Part of a small language model's weights.
Size: 11 layers, width 192, 2 heads of 96, MLP 768 GELU, vocabulary 1024, 5.09M parameters.
Architecture: LayerNorm before each block, rotary positions, biases, tied embeddings, attention and MLP in parallel.
Training: a variant of Adam for these matrices, 253M tokens, 3856 steps.
Each number is 200 + 30 x the weight over the matrix's rms, rounded and kept within 0 to 999. Layers, rows and columns count from 0.

# layer 3 attention output, 192x192, rms 0.0595, rows 0-36, columns 0-191
222,235,248,165,258,235,221,203,224,182,231,146,263,243,201,206,224,210,242,223,251,209,206,203,122,231,150,252,246,233,213,173,200,212,153,196,204,165,178,225,258,185,190,210,179,187,210,219,194,236,225,231,222,169,230,229,248,193,182,207,145,147,262,200,181,181,227,207,118,125,235,228,211,171,184,203,184,202,225,204,176,216,153,196,223,216,212,188,177,167,164,185,144,137,250,289,159,169,155,179,226,256,172,240,215,184,205,196,213,198,162,188,143,204,213,225,213,253,190,216,198,199,192,216,245,173,204,165,184,177,142,167,208,202,174,152,235,195,225,217,187,174,203,198,204,190,199,212,165,175,158,193,153,201,220,202,219,191,220,239,291,229,195,152,182,222,196,211,210,173,216,188,270,202,167,178,177,196,210,168,218,218,252,165,177,198,214,223,242,210,150,253
193,229,216,201,153,172,211,193,235,216,166,167,213,169,204,210,180,218,240,189,206,208,204,193,211,188,179,137,190,211,180,142,170,194,215,139,205,252,221,222,214,191,170,157,223,242,217,184,184,161,221,191,181,175,177,218,193,150,197,193,200,222,200,205,263,228,255,200,194,212,227,182,235,176,201,229,184,189,215,179,235,200,252,208,213,219,248,176,182,145,200,187,176,243,185,249,232,185,227,191,205,238,202,196,205,220,194,163,252,215,165,214,158,186,184,193,162,175,243,191,180,182,125,208,205,149,225,226,191,166,222,214,193,196,216,187,151,236,177,190,199,189,219,215,157,203,216,193,190,210,180,200,189,221,199,221,202,221,180,175,158,238,204,207,238,148,186,188,206,191,213,209,200,196,178,183,149,230,235,151,200,206,223,161,220,251,202,228,191,127,199,212
202,209,240,203,215,182,224,215,235,243,208,192,207,162,176,204,197,232,227,212,231,167,207,199,226,176,196,204,223,220,242,178,204,160,180,190,211,250,180,243,234,226,229,196,196,204,261,229,197,231,237,182,193,161,194,221,223,160,177,202,214,190,187,211,189,186,178,188,199,181,231,238,194,214,222,187,199,184,180,207,207,205,209,193,195,185,238,202,172,173,241,196,204,200,223,235,196,153,162,238,235,175,233,219,266,171,194,186,193,184,208,150,257,194,229,221,203,176,212,236,217,183,181,160,163,214,183,204,162,211,197,205,215,239,170,219,195,217,222,228,161,245,209,197,221,187,181,190,147,207,191,205,211,167,197,200,203,234,197,194,202,145,202,163,185,206,178,201,164,226,185,164,236,171,189,242,137,201,170,212,250,207,219,165,194,204,164,208,157,211,141,231
167,228,229,232,234,161,209,177,154,219,149,188,225,168,216,215,208,195,209,204,173,216,192,222,180,207,202,169,203,206,154,181,160,201,169,224,192,223,193,206,199,165,211,203,194,218,237,220,201,158,157,227,212,215,234,162,188,174,235,232,214,212,191,210,240,207,195,213,235,197,211,232,227,169,186,222,184,177,195,192,192,215,235,175,242,190,170,222,216,236,177,196,182,207,218,197,198,194,230,174,214,235,167,180,162,197,178,210,222,171,176,164,168,221,193,183,197,222,161,223,147,217,181,157,245,149,184,243,173,146,256,271,224,215,200,205,229,190,180,172,232,222,199,165,151,197,216,201,207,173,187,202,230,250,221,151,189,176,168,196,210,211,167,198,279,203,184,176,266,162,230,213,227,216,242,191,171,175,230,199,178,224,190,249,200,190,194,214,213,211,251,198
184,199,223,184,145,214,208,191,226,194,164,244,177,203,193,199,197,215,233,175,205,168,185,182,195,239,288,213,215,161,173,201,183,235,219,171,216,216,241,163,218,224,188,188,228,214,199,146,210,230,258,222,218,208,199,168,200,237,195,203,216,178,202,163,210,233,184,206,238,227,207,172,187,225,198,204,195,218,163,220,197,162,238,229,150,191,233,170,191,158,217,214,186,194,185,239,206,218,271,149,147,180,235,170,167,242,153,180,192,174,239,221,269,209,175,220,257,134,140,169,116,250,224,210,246,228,204,229,226,185,173,196,209,229,256,171,155,228,231,184,209,186,218,184,196,173,224,226,180,225,173,241,218,255,212,157,199,139,162,170,221,183,121,199,196,196,95,212,158,190,74,174,224,174,249,235,188,250,208,179,143,193,267,247,224,147,119,169,187,257,317,209
197,181,200,190,172,138,157,210,212,209,196,189,163,164,220,229,207,235,194,198,224,190,201,187,224,201,171,233,222,203,255,171,245,244,169,114,203,214,206,222,213,203,230,169,205,197,205,237,215,214,195,238,162,169,187,218,215,184,180,199,166,204,200,204,161,220,231,201,195,219,293,203,218,172,214,172,229,184,280,237,200,144,189,216,224,195,216,209,186,217,221,185,153,203,205,224,173,191,207,194,190,139,191,202,176,219,230,182,196,229,150,236,208,222,195,180,223,187,223,222,204,216,208,252,222,190,207,183,192,208,167,206,188,223,213,223,226,202,160,220,171,234,192,247,222,194,214,184,175,143,216,173,222,184,194,229,179,193,239,217,219,207,176,229,216,211,196,203,217,217,241,215,242,195,197,206,217,241,169,198,251,151,213,228,184,187,193,214,231,213,186,267
191,191,228,218,201,190,257,225,236,208,194,176,164,186,162,195,216,190,240,189,246,195,199,172,212,217,224,240,206,201,162,154,233,177,189,246,208,195,197,205,200,200,210,183,238,188,229,176,141,256,151,283,190,212,190,216,178,207,185,196,158,152,208,195,190,201,221,200,210,166,190,226,216,278,284,189,188,203,171,211,216,184,267,188,207,175,188,210,179,209,208,210,229,202,185,204,183,184,166,183,206,204,207,218,235,281,220,195,203,161,187,185,212,224,198,187,164,197,204,189,238,161,190,164,220,175,244,180,187,198,220,198,187,215,161,207,241,203,195,188,173,143,186,188,160,190,151,206,227,219,207,198,206,176,225,183,206,163,210,186,197,209,158,191,254,175,294,178,237,157,255,125,237,212,229,199,174,191,192,218,203,229,184,154,184,193,213,213,199,172,118,204
219,198,178,218,233,173,235,182,200,181,183,213,228,192,236,186,212,189,167,239,183,201,201,256,147,209,137,187,196,189,172,177,185,195,228,188,178,213,203,188,176,197,177,215,200,211,220,225,154,194,223,172,246,210,184,219,205,216,228,198,198,195,215,166,246,220,202,202,165,229,167,157,170,181,150,180,209,216,241,210,241,187,231,207,203,229,216,200,162,147,144,158,180,225,213,212,206,189,226,180,240,214,188,211,266,163,201,251,228,155,185,233,195,191,208,148,187,191,255,212,209,158,167,190,164,238,191,213,164,190,185,221,202,226,228,231,221,191,171,193,160,133,164,198,213,213,219,153,169,148,226,185,209,153,163,180,212,188,220,193,190,182,218,212,248,274,209,178,224,181,177,277,167,161,230,167,187,211,208,197,187,186,151,178,178,236,218,188,185,155,175,217
163,225,180,226,222,243,191,190,164,149,199,175,183,210,203,217,196,164,182,180,179,234,190,185,261,182,194,185,167,253,182,214,203,187,188,238,206,112,149,232,191,230,227,236,187,182,152,200,201,176,187,206,127,212,207,192,191,212,172,195,189,214,221,204,184,160,211,181,193,198,182,206,229,231,227,227,180,200,323,169,166,232,173,247,196,198,128,239,177,238,209,214,238,178,186,162,205,185,235,203,242,206,184,251,294,155,281,193,192,212,173,200,224,202,180,219,191,174,245,230,198,171,173,228,202,209,215,246,202,213,176,191,158,200,201,138,170,208,197,230,194,178,254,189,192,196,163,193,192,214,209,224,177,161,154,169,186,197,203,127,183,210,205,215,160,207,205,179,193,207,148,203,220,172,254,175,199,204,182,192,159,164,239,176,196,227,170,158,203,169,210,191
134,201,247,239,209,194,165,192,205,216,247,191,195,225,177,154,223,153,237,186,205,239,224,191,203,199,219,195,206,220,201,190,176,137,216,192,210,160,230,253,175,234,252,263,215,228,215,182,171,212,225,155,223,209,171,204,186,191,178,191,143,178,182,231,209,175,201,209,161,202,143,205,248,186,172,207,168,168,272,205,243,207,185,269,182,172,203,282,160,210,176,236,215,183,202,224,156,130,203,203,186,173,256,190,239,227,227,173,215,257,196,245,237,172,205,189,181,201,166,194,198,166,157,184,215,187,205,153,180,145,200,241,172,234,194,207,181,202,198,184,215,155,198,208,207,249,199,210,192,251,187,187,177,187,185,217,226,188,210,223,149,226,149,224,208,208,178,216,208,177,253,189,190,203,182,276,250,229,192,169,190,151,201,143,181,255,249,162,226,140,148,228
201,199,220,186,186,147,222,175,214,195,172,175,198,127,206,168,189,177,211,190,172,215,180,210,204,170,186,207,194,194,204,149,192,239,239,170,207,210,167,211,189,228,171,210,195,225,212,197,206,200,223,194,193,208,219,184,219,192,197,223,186,216,226,199,208,183,182,202,219,211,194,208,162,186,196,173,222,193,245,185,219,181,181,215,239,219,231,150,179,205,180,174,184,224,211,213,183,152,187,207,201,227,203,215,218,197,182,188,183,214,212,166,243,216,277,234,199,97,197,221,205,206,250,202,159,242,208,203,180,196,244,185,232,230,209,213,193,211,238,263,155,228,225,161,177,199,203,184,236,247,202,181,188,204,223,207,205,234,216,212,181,174,190,149,231,214,204,243,198,234,174,131,259,249,221,212,222,166,144,158,213,210,222,192,215,170,189,249,248,227,217,180
200,201,190,139,164,157,167,195,191,141,238,170,216,228,197,167,214,207,174,149,218,177,168,194,207,199,189,198,201,180,174,165,220,223,225,186,189,207,219,196,182,232,204,187,236,196,164,226,168,213,212,206,254,232,176,231,173,227,215,241,206,155,189,180,216,205,181,166,189,278,177,170,216,177,180,181,252,231,176,218,217,193,201,184,235,225,209,215,220,169,177,215,194,207,163,211,275,256,241,209,195,187,209,214,183,185,159,210,197,133,222,158,197,187,193,171,179,187,190,208,136,202,174,192,201,160,119,236,179,194,166,190,175,183,167,217,203,183,177,155,150,221,168,217,189,216,167,244,186,217,172,239,248,202,179,207,180,159,181,202,223,224,221,207,235,228,172,178,183,222,159,236,212,211,218,208,167,232,156,205,248,154,201,207,221,203,140,158,237,221,196,181
215,216,167,229,146,195,170,222,216,191,220,198,148,175,221,238,247,184,227,181,248,181,186,233,194,204,200,191,264,155,194,150,231,224,241,183,216,211,201,177,197,191,217,186,267,177,214,186,162,232,185,219,196,210,196,197,222,188,213,193,194,190,226,182,200,235,201,175,232,246,193,180,212,229,180,177,188,233,181,201,213,149,236,189,204,201,183,223,202,206,176,194,171,195,126,231,163,179,132,196,193,196,209,174,248,171,184,149,228,180,202,230,228,195,177,161,216,195,231,220,223,213,179,199,227,207,178,196,228,224,128,251,169,203,132,181,249,145,209,203,216,213,198,211,167,135,193,179,178,154,174,216,169,185,199,187,231,152,210,224,199,92,200,202,175,201,205,201,178,190,233,230,234,179,177,191,240,208,167,197,194,199,178,166,153,222,228,175,174,177,95,235
146,156,209,179,153,168,213,203,232,216,209,202,145,161,165,154,210,209,219,218,188,188,149,207,200,163,211,223,209,192,173,174,160,202,235,164,261,224,206,231,220,203,210,224,189,223,199,200,261,254,190,167,225,242,176,146,186,206,184,160,165,235,205,221,202,203,217,188,262,204,127,153,192,217,208,175,228,191,200,193,193,182,167,213,170,146,212,193,196,256,195,194,210,177,186,214,154,212,223,184,187,164,204,197,195,188,190,174,267,146,261,186,244,178,195,144,216,207,175,184,176,255,183,214,203,214,197,172,217,217,212,232,185,235,218,210,190,263,196,211,219,226,222,228,203,225,170,212,231,231,160,183,216,231,225,148,198,185,173,189,199,203,200,211,259,164,228,209,153,197,190,210,183,209,236,190,166,190,200,200,200,184,274,194,209,215,152,236,210,195,225,142
182,217,217,230,184,203,238,252,250,177,170,219,264,255,260,224,170,215,222,175,235,232,231,200,128,227,193,191,257,248,137,197,206,189,165,146,178,138,213,146,200,170,135,166,151,176,132,157,271,201,210,234,179,243,220,219,181,207,186,152,185,161,194,211,241,237,271,194,177,187,164,200,187,215,200,164,159,179,163,200,220,212,238,196,198,243,191,185,182,154,190,209,196,147,92,238,191,240,166,127,206,214,145,246,222,218,193,249,212,169,248,200,213,111,210,215,176,175,170,232,243,221,151,206,271,191,194,193,176,189,157,162,215,133,142,195,178,238,248,161,226,171,217,188,218,194,145,201,183,148,206,215,267,214,212,195,183,172,237,148,164,286,188,225,250,147,184,194,167,170,196,169,160,233,230,209,86,229,238,195,142,170,279,232,284,254,188,210,195,181,256,193
207,143,192,193,205,189,225,242,187,146,216,246,167,239,235,237,184,205,215,200,199,182,199,209,190,215,243,210,227,185,210,191,202,211,185,187,221,174,214,228,210,204,207,204,200,197,158,192,178,182,194,183,172,215,219,277,267,214,187,188,213,175,220,174,225,231,177,199,233,234,215,239,260,189,214,225,163,195,205,207,221,206,227,208,202,219,182,206,191,186,181,232,213,198,176,225,185,161,237,195,264,171,177,202,212,193,172,199,205,213,168,202,227,226,248,210,237,167,240,244,203,194,226,200,178,169,211,188,183,218,190,208,224,250,176,205,252,205,220,268,148,207,206,167,214,209,246,193,202,208,257,173,214,211,205,183,184,172,179,202,227,184,226,183,230,194,204,168,234,233,214,203,221,245,200,208,117,191,149,184,228,248,236,289,187,186,191,235,178,213,226,157
219,241,193,183,169,184,218,187,215,248,185,232,204,213,167,191,168,240,212,222,193,194,200,188,226,214,220,151,183,167,182,199,183,227,181,198,210,206,225,218,226,194,212,180,197,227,224,192,200,211,182,190,207,170,185,208,178,191,238,246,246,270,158,264,200,212,239,223,212,210,213,227,235,214,225,212,194,146,201,209,215,197,191,203,188,193,234,187,205,212,276,164,193,204,216,226,181,169,208,196,197,231,249,207,225,178,180,185,233,218,223,263,193,215,221,236,218,195,189,172,205,194,203,201,263,236,261,143,192,183,184,175,230,184,190,185,225,214,150,179,221,174,271,234,203,209,158,214,133,145,223,201,156,222,193,166,210,219,180,187,208,186,147,227,151,222,160,232,160,183,188,172,192,156,180,171,233,211,272,171,180,201,192,156,199,201,215,182,149,180,191,180
189,211,239,169,183,168,194,151,206,192,189,214,250,200,191,212,193,212,224,208,205,209,199,190,181,233,217,222,194,146,199,230,169,187,224,185,197,169,193,223,175,217,214,224,193,212,219,215,212,205,173,229,221,228,217,196,181,218,203,221,192,185,202,190,219,194,208,174,210,206,153,154,197,125,222,218,194,199,172,199,204,181,186,210,265,183,216,202,211,230,199,217,189,193,232,212,234,216,152,177,172,209,175,186,210,281,211,221,159,208,202,184,214,212,166,238,210,220,136,216,172,212,227,233,231,227,272,196,239,168,234,220,173,186,237,216,167,212,190,182,251,158,259,190,178,205,177,220,188,184,151,220,147,210,122,172,212,152,183,174,241,217,148,220,142,164,130,200,188,123,166,177,202,187,275,171,192,222,218,232,219,195,306,168,206,157,172,169,186,248,205,221
190,217,213,217,267,243,203,213,164,203,230,218,203,196,198,208,212,213,175,201,203,199,253,157,190,242,205,204,236,218,220,244,186,161,188,229,231,201,205,196,181,218,209,169,169,176,199,224,181,214,210,181,234,194,202,225,186,189,207,223,211,175,208,211,240,218,184,209,161,202,252,207,191,203,218,212,227,181,189,196,182,212,200,168,208,196,202,193,204,190,199,214,213,199,236,195,141,261,235,223,254,103,138,215,164,182,229,188,186,212,223,234,148,188,236,151,165,204,155,230,164,205,207,189,152,176,117,224,212,105,253,290,205,258,221,313,214,210,202,245,213,239,176,203,181,125,199,176,271,262,202,201,266,207,199,223,200,275,121,246,222,176,275,154,245,172,186,202,275,229,224,217,134,241,219,155,156,145,223,249,257,210,199,271,161,227,213,183,215,213,236,204
207,198,194,192,225,180,169,174,181,182,256,210,195,256,195,231,198,219,249,191,209,164,165,225,136,239,197,223,224,166,215,255,181,225,217,186,221,189,175,212,182,200,210,177,241,170,204,213,228,162,262,124,246,234,222,190,207,233,224,224,199,139,225,157,187,243,173,180,231,256,256,194,225,186,164,251,195,255,167,216,184,182,180,205,216,205,191,273,179,131,187,193,198,172,211,237,237,208,208,229,183,238,241,221,214,229,212,195,242,260,228,176,184,199,220,185,273,214,137,204,184,277,221,186,260,215,192,158,226,234,170,178,204,188,204,144,172,198,229,210,157,253,220,229,214,142,203,218,159,208,246,232,232,210,226,201,171,279,168,199,182,145,229,211,120,222,156,232,144,310,203,190,232,191,131,228,251,221,227,258,162,233,165,207,214,176,187,223,197,248,228,247
161,184,183,231,146,175,221,209,200,205,218,225,187,196,231,148,207,213,165,169,189,221,237,199,165,156,225,196,218,234,231,190,224,167,201,174,239,223,223,188,191,228,184,216,199,191,194,165,213,206,239,163,211,180,213,202,201,200,174,203,192,197,206,197,207,206,169,197,202,223,168,229,183,192,167,190,254,202,236,218,193,209,212,233,192,170,201,233,198,209,216,202,195,196,186,220,236,247,297,154,187,195,168,178,168,249,223,169,182,169,167,227,196,178,153,177,155,165,204,245,97,228,151,217,164,192,148,243,207,176,200,234,250,207,205,215,132,188,181,204,151,212,90,203,195,171,216,224,241,240,203,229,263,194,182,179,158,197,167,177,159,179,189,190,236,176,178,206,175,223,195,197,166,228,242,208,163,278,195,195,127,182,192,264,237,230,141,200,151,173,271,195
202,213,217,216,210,197,165,222,164,192,173,201,212,177,208,147,226,158,162,211,175,241,233,170,253,167,159,172,218,215,204,213,198,195,206,218,172,209,197,206,191,202,218,228,188,186,172,200,220,218,199,228,190,178,222,253,150,182,204,232,171,255,206,208,207,177,209,180,132,202,220,180,256,207,164,192,220,180,221,203,235,226,195,238,214,222,197,207,199,226,220,232,217,279,219,160,112,213,217,243,193,128,177,204,189,187,250,188,236,131,225,237,172,193,196,156,187,243,167,221,174,238,213,209,159,223,175,196,191,231,202,165,170,187,189,267,181,155,188,229,240,170,187,236,168,221,178,150,220,209,177,238,177,200,193,192,186,259,197,279,199,157,242,201,181,182,228,189,201,191,259,217,145,138,156,236,179,172,158,208,229,181,154,191,156,177,249,163,218,213,123,201
169,179,216,174,268,197,270,214,174,182,190,151,201,231,192,216,215,200,223,199,195,179,186,175,186,175,179,218,195,234,175,111,167,173,187,229,204,231,156,270,211,181,220,226,225,198,227,202,241,206,198,230,176,188,219,217,177,239,164,192,196,180,205,196,174,183,227,208,235,160,193,210,170,200,222,192,228,214,252,215,173,213,188,218,209,184,176,189,191,218,203,242,207,202,248,199,217,292,194,210,219,228,209,184,211,249,227,267,195,244,199,222,157,197,178,212,181,237,149,193,186,194,215,227,205,191,199,184,227,174,226,241,170,235,211,249,232,200,190,170,223,172,239,225,221,200,211,184,204,173,256,231,226,178,167,237,200,204,182,160,233,210,231,220,234,241,244,220,240,192,202,200,231,234,204,169,210,161,192,247,230,199,185,267,203,196,205,169,171,197,197,231
104,238,194,159,239,204,177,197,159,185,98,204,153,115,210,181,177,178,202,160,118,205,173,170,247,167,213,176,178,245,185,176,120,169,165,195,270,218,230,195,213,223,183,250,175,163,164,182,225,134,271,191,209,262,168,118,225,175,150,232,219,172,180,115,198,170,124,189,258,207,240,177,209,196,244,277,173,254,257,173,172,254,218,277,173,152,195,234,259,152,170,207,180,204,185,140,194,198,199,174,253,239,169,190,192,184,195,210,188,190,193,201,179,194,173,252,207,237,252,224,223,168,198,182,195,192,202,232,205,214,219,217,238,146,176,161,183,184,212,220,223,219,168,199,239,180,238,210,200,201,233,198,206,159,172,213,203,228,259,238,205,202,206,171,161,193,220,184,236,188,225,241,180,208,187,202,199,190,218,183,188,184,158,268,239,194,202,247,174,192,233,178
179,201,224,175,169,191,200,194,210,205,202,161,222,168,224,206,197,145,242,190,182,218,153,222,207,184,201,175,222,220,186,161,212,202,222,198,189,138,198,221,219,199,234,229,217,240,197,192,181,212,144,248,164,181,226,142,238,143,202,180,223,182,239,241,209,188,242,231,189,162,216,177,254,198,231,199,171,196,205,219,158,191,201,193,202,250,194,158,208,201,179,206,198,187,225,239,274,200,258,180,194,237,229,186,166,196,110,218,201,234,194,147,234,160,186,245,142,170,193,217,151,202,188,180,184,163,226,209,226,194,195,255,152,211,193,172,257,141,169,229,173,212,213,177,170,202,233,202,190,203,254,187,245,199,288,202,192,176,172,214,203,173,153,161,185,221,161,246,230,160,154,238,240,197,195,229,186,205,91,171,196,253,148,250,189,208,227,150,197,191,242,214
203,229,202,173,204,215,220,207,185,221,232,202,172,169,178,205,201,241,198,178,208,218,202,185,237,197,193,194,153,162,204,193,198,203,236,188,188,267,187,201,198,175,177,168,247,209,252,189,150,162,181,164,227,202,189,192,234,211,229,199,217,264,207,179,221,210,199,251,219,221,204,283,151,184,174,198,229,187,162,138,245,184,195,202,200,250,205,232,202,250,210,199,221,215,179,177,229,170,159,200,218,216,235,227,248,195,254,201,221,218,244,190,189,184,214,203,224,184,204,162,269,226,206,235,184,200,167,220,211,227,142,203,191,234,233,184,167,235,233,208,222,207,207,168,210,187,179,187,146,188,195,199,152,180,142,210,244,221,215,205,188,198,217,195,184,211,158,224,161,226,215,212,179,191,165,182,218,185,227,204,186,190,253,147,216,209,200,180,240,220,180,190
249,166,199,148,219,218,222,204,219,221,144,210,179,191,198,233,194,194,199,193,225,159,226,235,179,197,232,216,216,213,188,212,219,160,196,220,196,234,182,211,177,136,264,193,170,199,197,214,189,185,183,233,141,174,216,212,213,215,188,201,222,199,154,229,186,177,222,217,226,197,216,160,207,248,237,176,189,176,145,235,172,185,188,191,187,220,184,189,175,197,194,218,230,229,233,178,243,187,207,225,210,198,235,149,190,223,184,124,213,210,186,187,169,187,172,210,173,193,212,184,195,190,204,183,193,214,191,216,216,188,225,272,187,242,165,202,195,207,198,232,201,185,208,240,174,159,228,207,203,205,198,189,178,208,212,212,215,196,225,206,228,170,203,187,195,223,185,234,219,200,188,207,196,197,202,174,223,251,220,166,198,191,193,190,155,199,195,227,172,182,180,198
153,184,214,225,214,211,237,177,178,225,178,194,221,211,185,196,219,212,205,179,199,206,242,172,202,251,227,186,220,226,188,239,157,110,142,229,229,159,195,193,192,153,235,153,185,181,158,178,173,189,183,219,223,226,230,194,212,207,162,180,148,196,228,220,246,236,246,233,191,168,255,183,167,201,233,252,185,183,159,187,173,235,189,215,190,178,167,242,164,220,154,231,215,144,166,180,204,150,163,223,223,223,138,235,159,238,186,238,154,260,215,159,236,174,209,234,205,191,151,244,254,211,208,216,201,178,191,218,199,198,229,210,230,256,194,186,180,202,240,250,191,180,219,163,207,179,218,238,231,197,267,208,220,148,209,236,227,273,211,222,154,170,164,122,174,243,166,241,218,233,252,186,174,257,173,225,206,145,144,257,169,222,172,237,176,210,191,238,218,239,212,262
210,202,172,232,175,186,159,179,183,203,191,194,187,174,222,217,208,207,207,200,139,192,216,218,213,226,192,172,216,181,205,223,217,201,222,196,236,163,206,188,191,200,240,212,182,204,210,199,236,191,260,180,182,225,177,189,226,202,214,195,220,154,245,184,203,207,173,181,260,194,216,228,201,228,230,207,164,244,287,169,185,222,200,191,232,136,215,201,230,157,186,186,211,141,200,207,244,195,234,220,170,205,223,197,205,221,157,226,232,190,221,177,260,164,171,206,210,201,189,179,188,227,224,216,206,172,201,183,229,294,143,187,189,218,226,162,173,207,219,182,190,163,225,190,232,209,180,207,168,188,236,205,186,220,247,191,183,200,172,176,192,222,173,244,221,190,159,212,212,208,167,201,235,188,193,226,170,175,113,190,160,218,214,216,175,193,191,168,218,218,236,242
181,195,215,195,167,205,188,178,255,185,212,216,216,182,189,218,202,249,211,184,231,206,214,203,175,205,241,236,205,187,232,217,203,243,181,203,176,223,184,219,192,228,180,198,210,221,221,162,204,228,233,202,156,124,204,185,179,194,200,240,212,176,189,186,204,197,185,230,212,186,239,208,192,196,230,204,205,188,280,229,165,151,201,211,253,166,217,217,186,181,223,200,184,201,219,231,167,155,203,182,184,208,205,199,227,191,142,173,195,276,137,219,212,179,228,216,197,196,251,119,185,143,220,195,159,222,254,133,189,229,205,205,183,227,240,184,242,182,203,221,142,214,190,229,251,202,238,160,163,179,230,149,146,172,241,219,175,164,154,231,201,232,213,200,229,225,186,200,224,191,159,228,298,224,187,194,207,199,125,114,262,219,252,169,136,208,244,155,225,182,194,201
228,240,135,189,194,210,209,247,185,166,190,229,179,205,184,210,190,204,223,162,203,211,193,173,214,191,192,182,199,132,200,171,238,228,221,192,213,200,248,200,181,225,214,185,217,197,172,198,207,184,214,193,239,230,180,233,177,205,214,207,204,159,195,156,203,197,190,179,220,249,207,159,241,184,214,215,225,244,174,211,202,175,204,219,226,242,200,163,221,161,173,209,242,251,189,206,111,202,166,169,220,202,153,244,201,192,213,208,189,154,189,209,147,214,215,193,198,206,200,183,211,234,215,203,166,228,235,224,217,152,232,195,223,183,180,248,207,222,198,232,228,209,194,187,162,214,166,177,253,206,201,150,159,185,172,179,198,209,184,225,197,243,215,165,198,203,224,201,197,198,197,169,187,227,197,127,184,199,240,204,172,186,246,190,203,199,233,232,237,201,213,194
167,210,206,185,239,167,220,210,159,114,125,215,198,248,218,213,202,210,171,187,152,188,168,199,214,219,199,180,213,169,173,184,144,177,206,222,218,144,162,243,193,196,145,195,144,189,96,171,215,146,220,228,175,242,165,217,175,221,170,155,218,157,215,139,230,204,187,175,230,202,135,206,160,203,179,235,177,233,186,162,189,175,228,195,217,213,172,210,198,166,121,236,213,158,172,129,229,239,234,206,169,215,209,174,176,261,230,178,222,182,227,159,203,195,156,178,189,223,205,184,203,219,200,240,197,213,227,180,254,213,220,180,202,156,237,159,151,252,152,155,197,178,225,161,228,203,175,250,236,216,158,220,220,181,247,137,190,202,250,205,216,216,190,224,226,139,233,206,158,173,190,172,209,203,231,235,230,222,167,180,159,153,201,173,225,180,191,189,214,174,202,211
213,208,231,191,203,191,221,170,202,182,98,184,212,229,188,196,180,184,210,200,184,205,233,195,167,213,202,211,221,218,176,204,191,161,212,217,219,161,180,225,156,156,170,220,153,216,133,223,228,171,240,251,182,232,260,217,219,225,203,251,199,182,223,144,197,227,197,215,197,216,208,164,192,156,167,204,224,258,138,190,184,193,171,202,213,201,217,165,209,154,213,207,193,204,210,133,268,204,266,162,217,103,295,208,157,100,162,167,199,222,168,198,217,147,199,219,196,177,234,206,195,163,174,172,200,205,184,223,185,195,176,282,191,203,218,188,219,145,181,226,160,152,201,225,179,208,187,220,216,175,212,249,246,210,209,255,243,185,178,221,229,238,196,196,241,161,198,168,301,181,183,222,170,241,174,214,133,209,198,163,228,244,247,250,188,238,195,179,173,163,266,119
213,185,214,233,182,162,242,211,198,220,204,218,174,231,203,180,238,191,206,217,216,256,189,209,217,213,200,203,180,189,214,173,168,155,161,214,191,235,184,193,186,178,238,180,191,206,196,209,185,186,192,212,243,175,202,212,184,197,185,198,174,196,161,220,178,221,222,212,194,210,207,224,149,183,167,184,243,189,164,173,205,213,174,200,183,219,211,214,189,213,186,190,247,183,187,188,235,192,245,172,215,256,254,161,199,258,224,217,200,198,261,196,185,155,128,226,149,213,216,172,179,167,178,189,208,226,157,138,179,234,193,203,240,196,210,229,231,221,164,143,193,178,196,212,246,191,192,227,181,206,225,218,210,207,229,191,202,244,234,174,216,180,151,209,200,226,200,205,184,187,201,203,226,207,216,182,228,266,231,183,172,213,174,230,227,197,211,167,177,181,245,264
224,144,198,213,180,199,222,214,255,202,190,185,147,179,199,205,220,187,264,259,269,205,177,199,232,196,255,208,158,199,192,94,227,225,205,180,210,301,171,161,216,198,216,182,189,204,242,214,171,233,189,220,243,176,236,228,212,204,204,168,155,234,247,174,194,239,164,193,272,190,197,193,257,236,188,143,253,220,129,229,174,152,188,157,209,241,292,201,176,195,231,188,207,229,226,222,142,206,204,194,195,172,223,184,203,226,216,217,208,189,187,208,200,223,172,188,176,221,206,160,193,208,234,205,215,180,189,247,179,184,179,203,163,211,171,242,234,192,206,135,247,174,182,196,173,259,202,204,217,202,224,195,198,182,200,193,189,161,206,150,211,190,234,218,220,235,231,207,170,216,179,237,195,166,242,207,194,225,241,224,190,205,176,179,217,169,226,131,194,213,189,192
192,227,195,235,205,193,246,237,194,212,182,236,159,215,202,190,230,217,240,242,232,208,222,215,192,208,202,128,222,211,199,187,160,154,165,255,219,197,227,166,193,213,178,202,195,170,224,215,207,195,209,208,245,234,180,240,168,196,184,171,230,172,167,207,200,172,166,163,200,200,168,169,215,190,194,193,176,216,161,175,168,144,202,229,184,140,174,203,241,202,192,190,246,191,192,242,124,131,206,191,232,188,248,246,192,215,239,206,169,153,177,174,202,203,264,261,277,202,223,217,219,288,240,213,214,221,209,207,181,181,281,231,213,226,210,295,205,183,229,259,215,235,211,157,214,239,251,133,222,218,255,100,240,224,207,197,260,198,252,282,153,170,174,108,186,226,257,215,274,198,216,179,207,196,201,228,174,180,195,220,274,199,169,273,224,185,246,271,222,192,223,201
212,191,213,204,239,173,183,234,233,172,169,176,176,204,218,207,187,209,213,189,241,197,168,221,208,184,201,217,262,195,187,145,193,184,146,190,200,222,232,161,204,211,219,181,148,211,162,226,182,274,226,249,211,240,208,160,190,198,214,189,195,169,168,192,225,222,162,143,220,248,205,128,274,239,163,133,219,228,121,236,223,179,153,176,201,217,225,180,201,160,210,201,179,207,199,228,274,217,197,227,107,208,201,186,201,210,188,179,209,208,177,127,226,182,232,206,183,247,182,136,167,185,234,235,228,199,226,184,194,216,233,182,168,188,172,176,177,189,256,167,189,219,222,232,224,239,170,271,160,73,182,208,204,175,258,193,208,220,217,222,260,173,222,220,178,216,205,189,164,185,171,186,215,171,112,226,190,274,151,181,217,175,150,166,166,115,215,155,187,228,159,185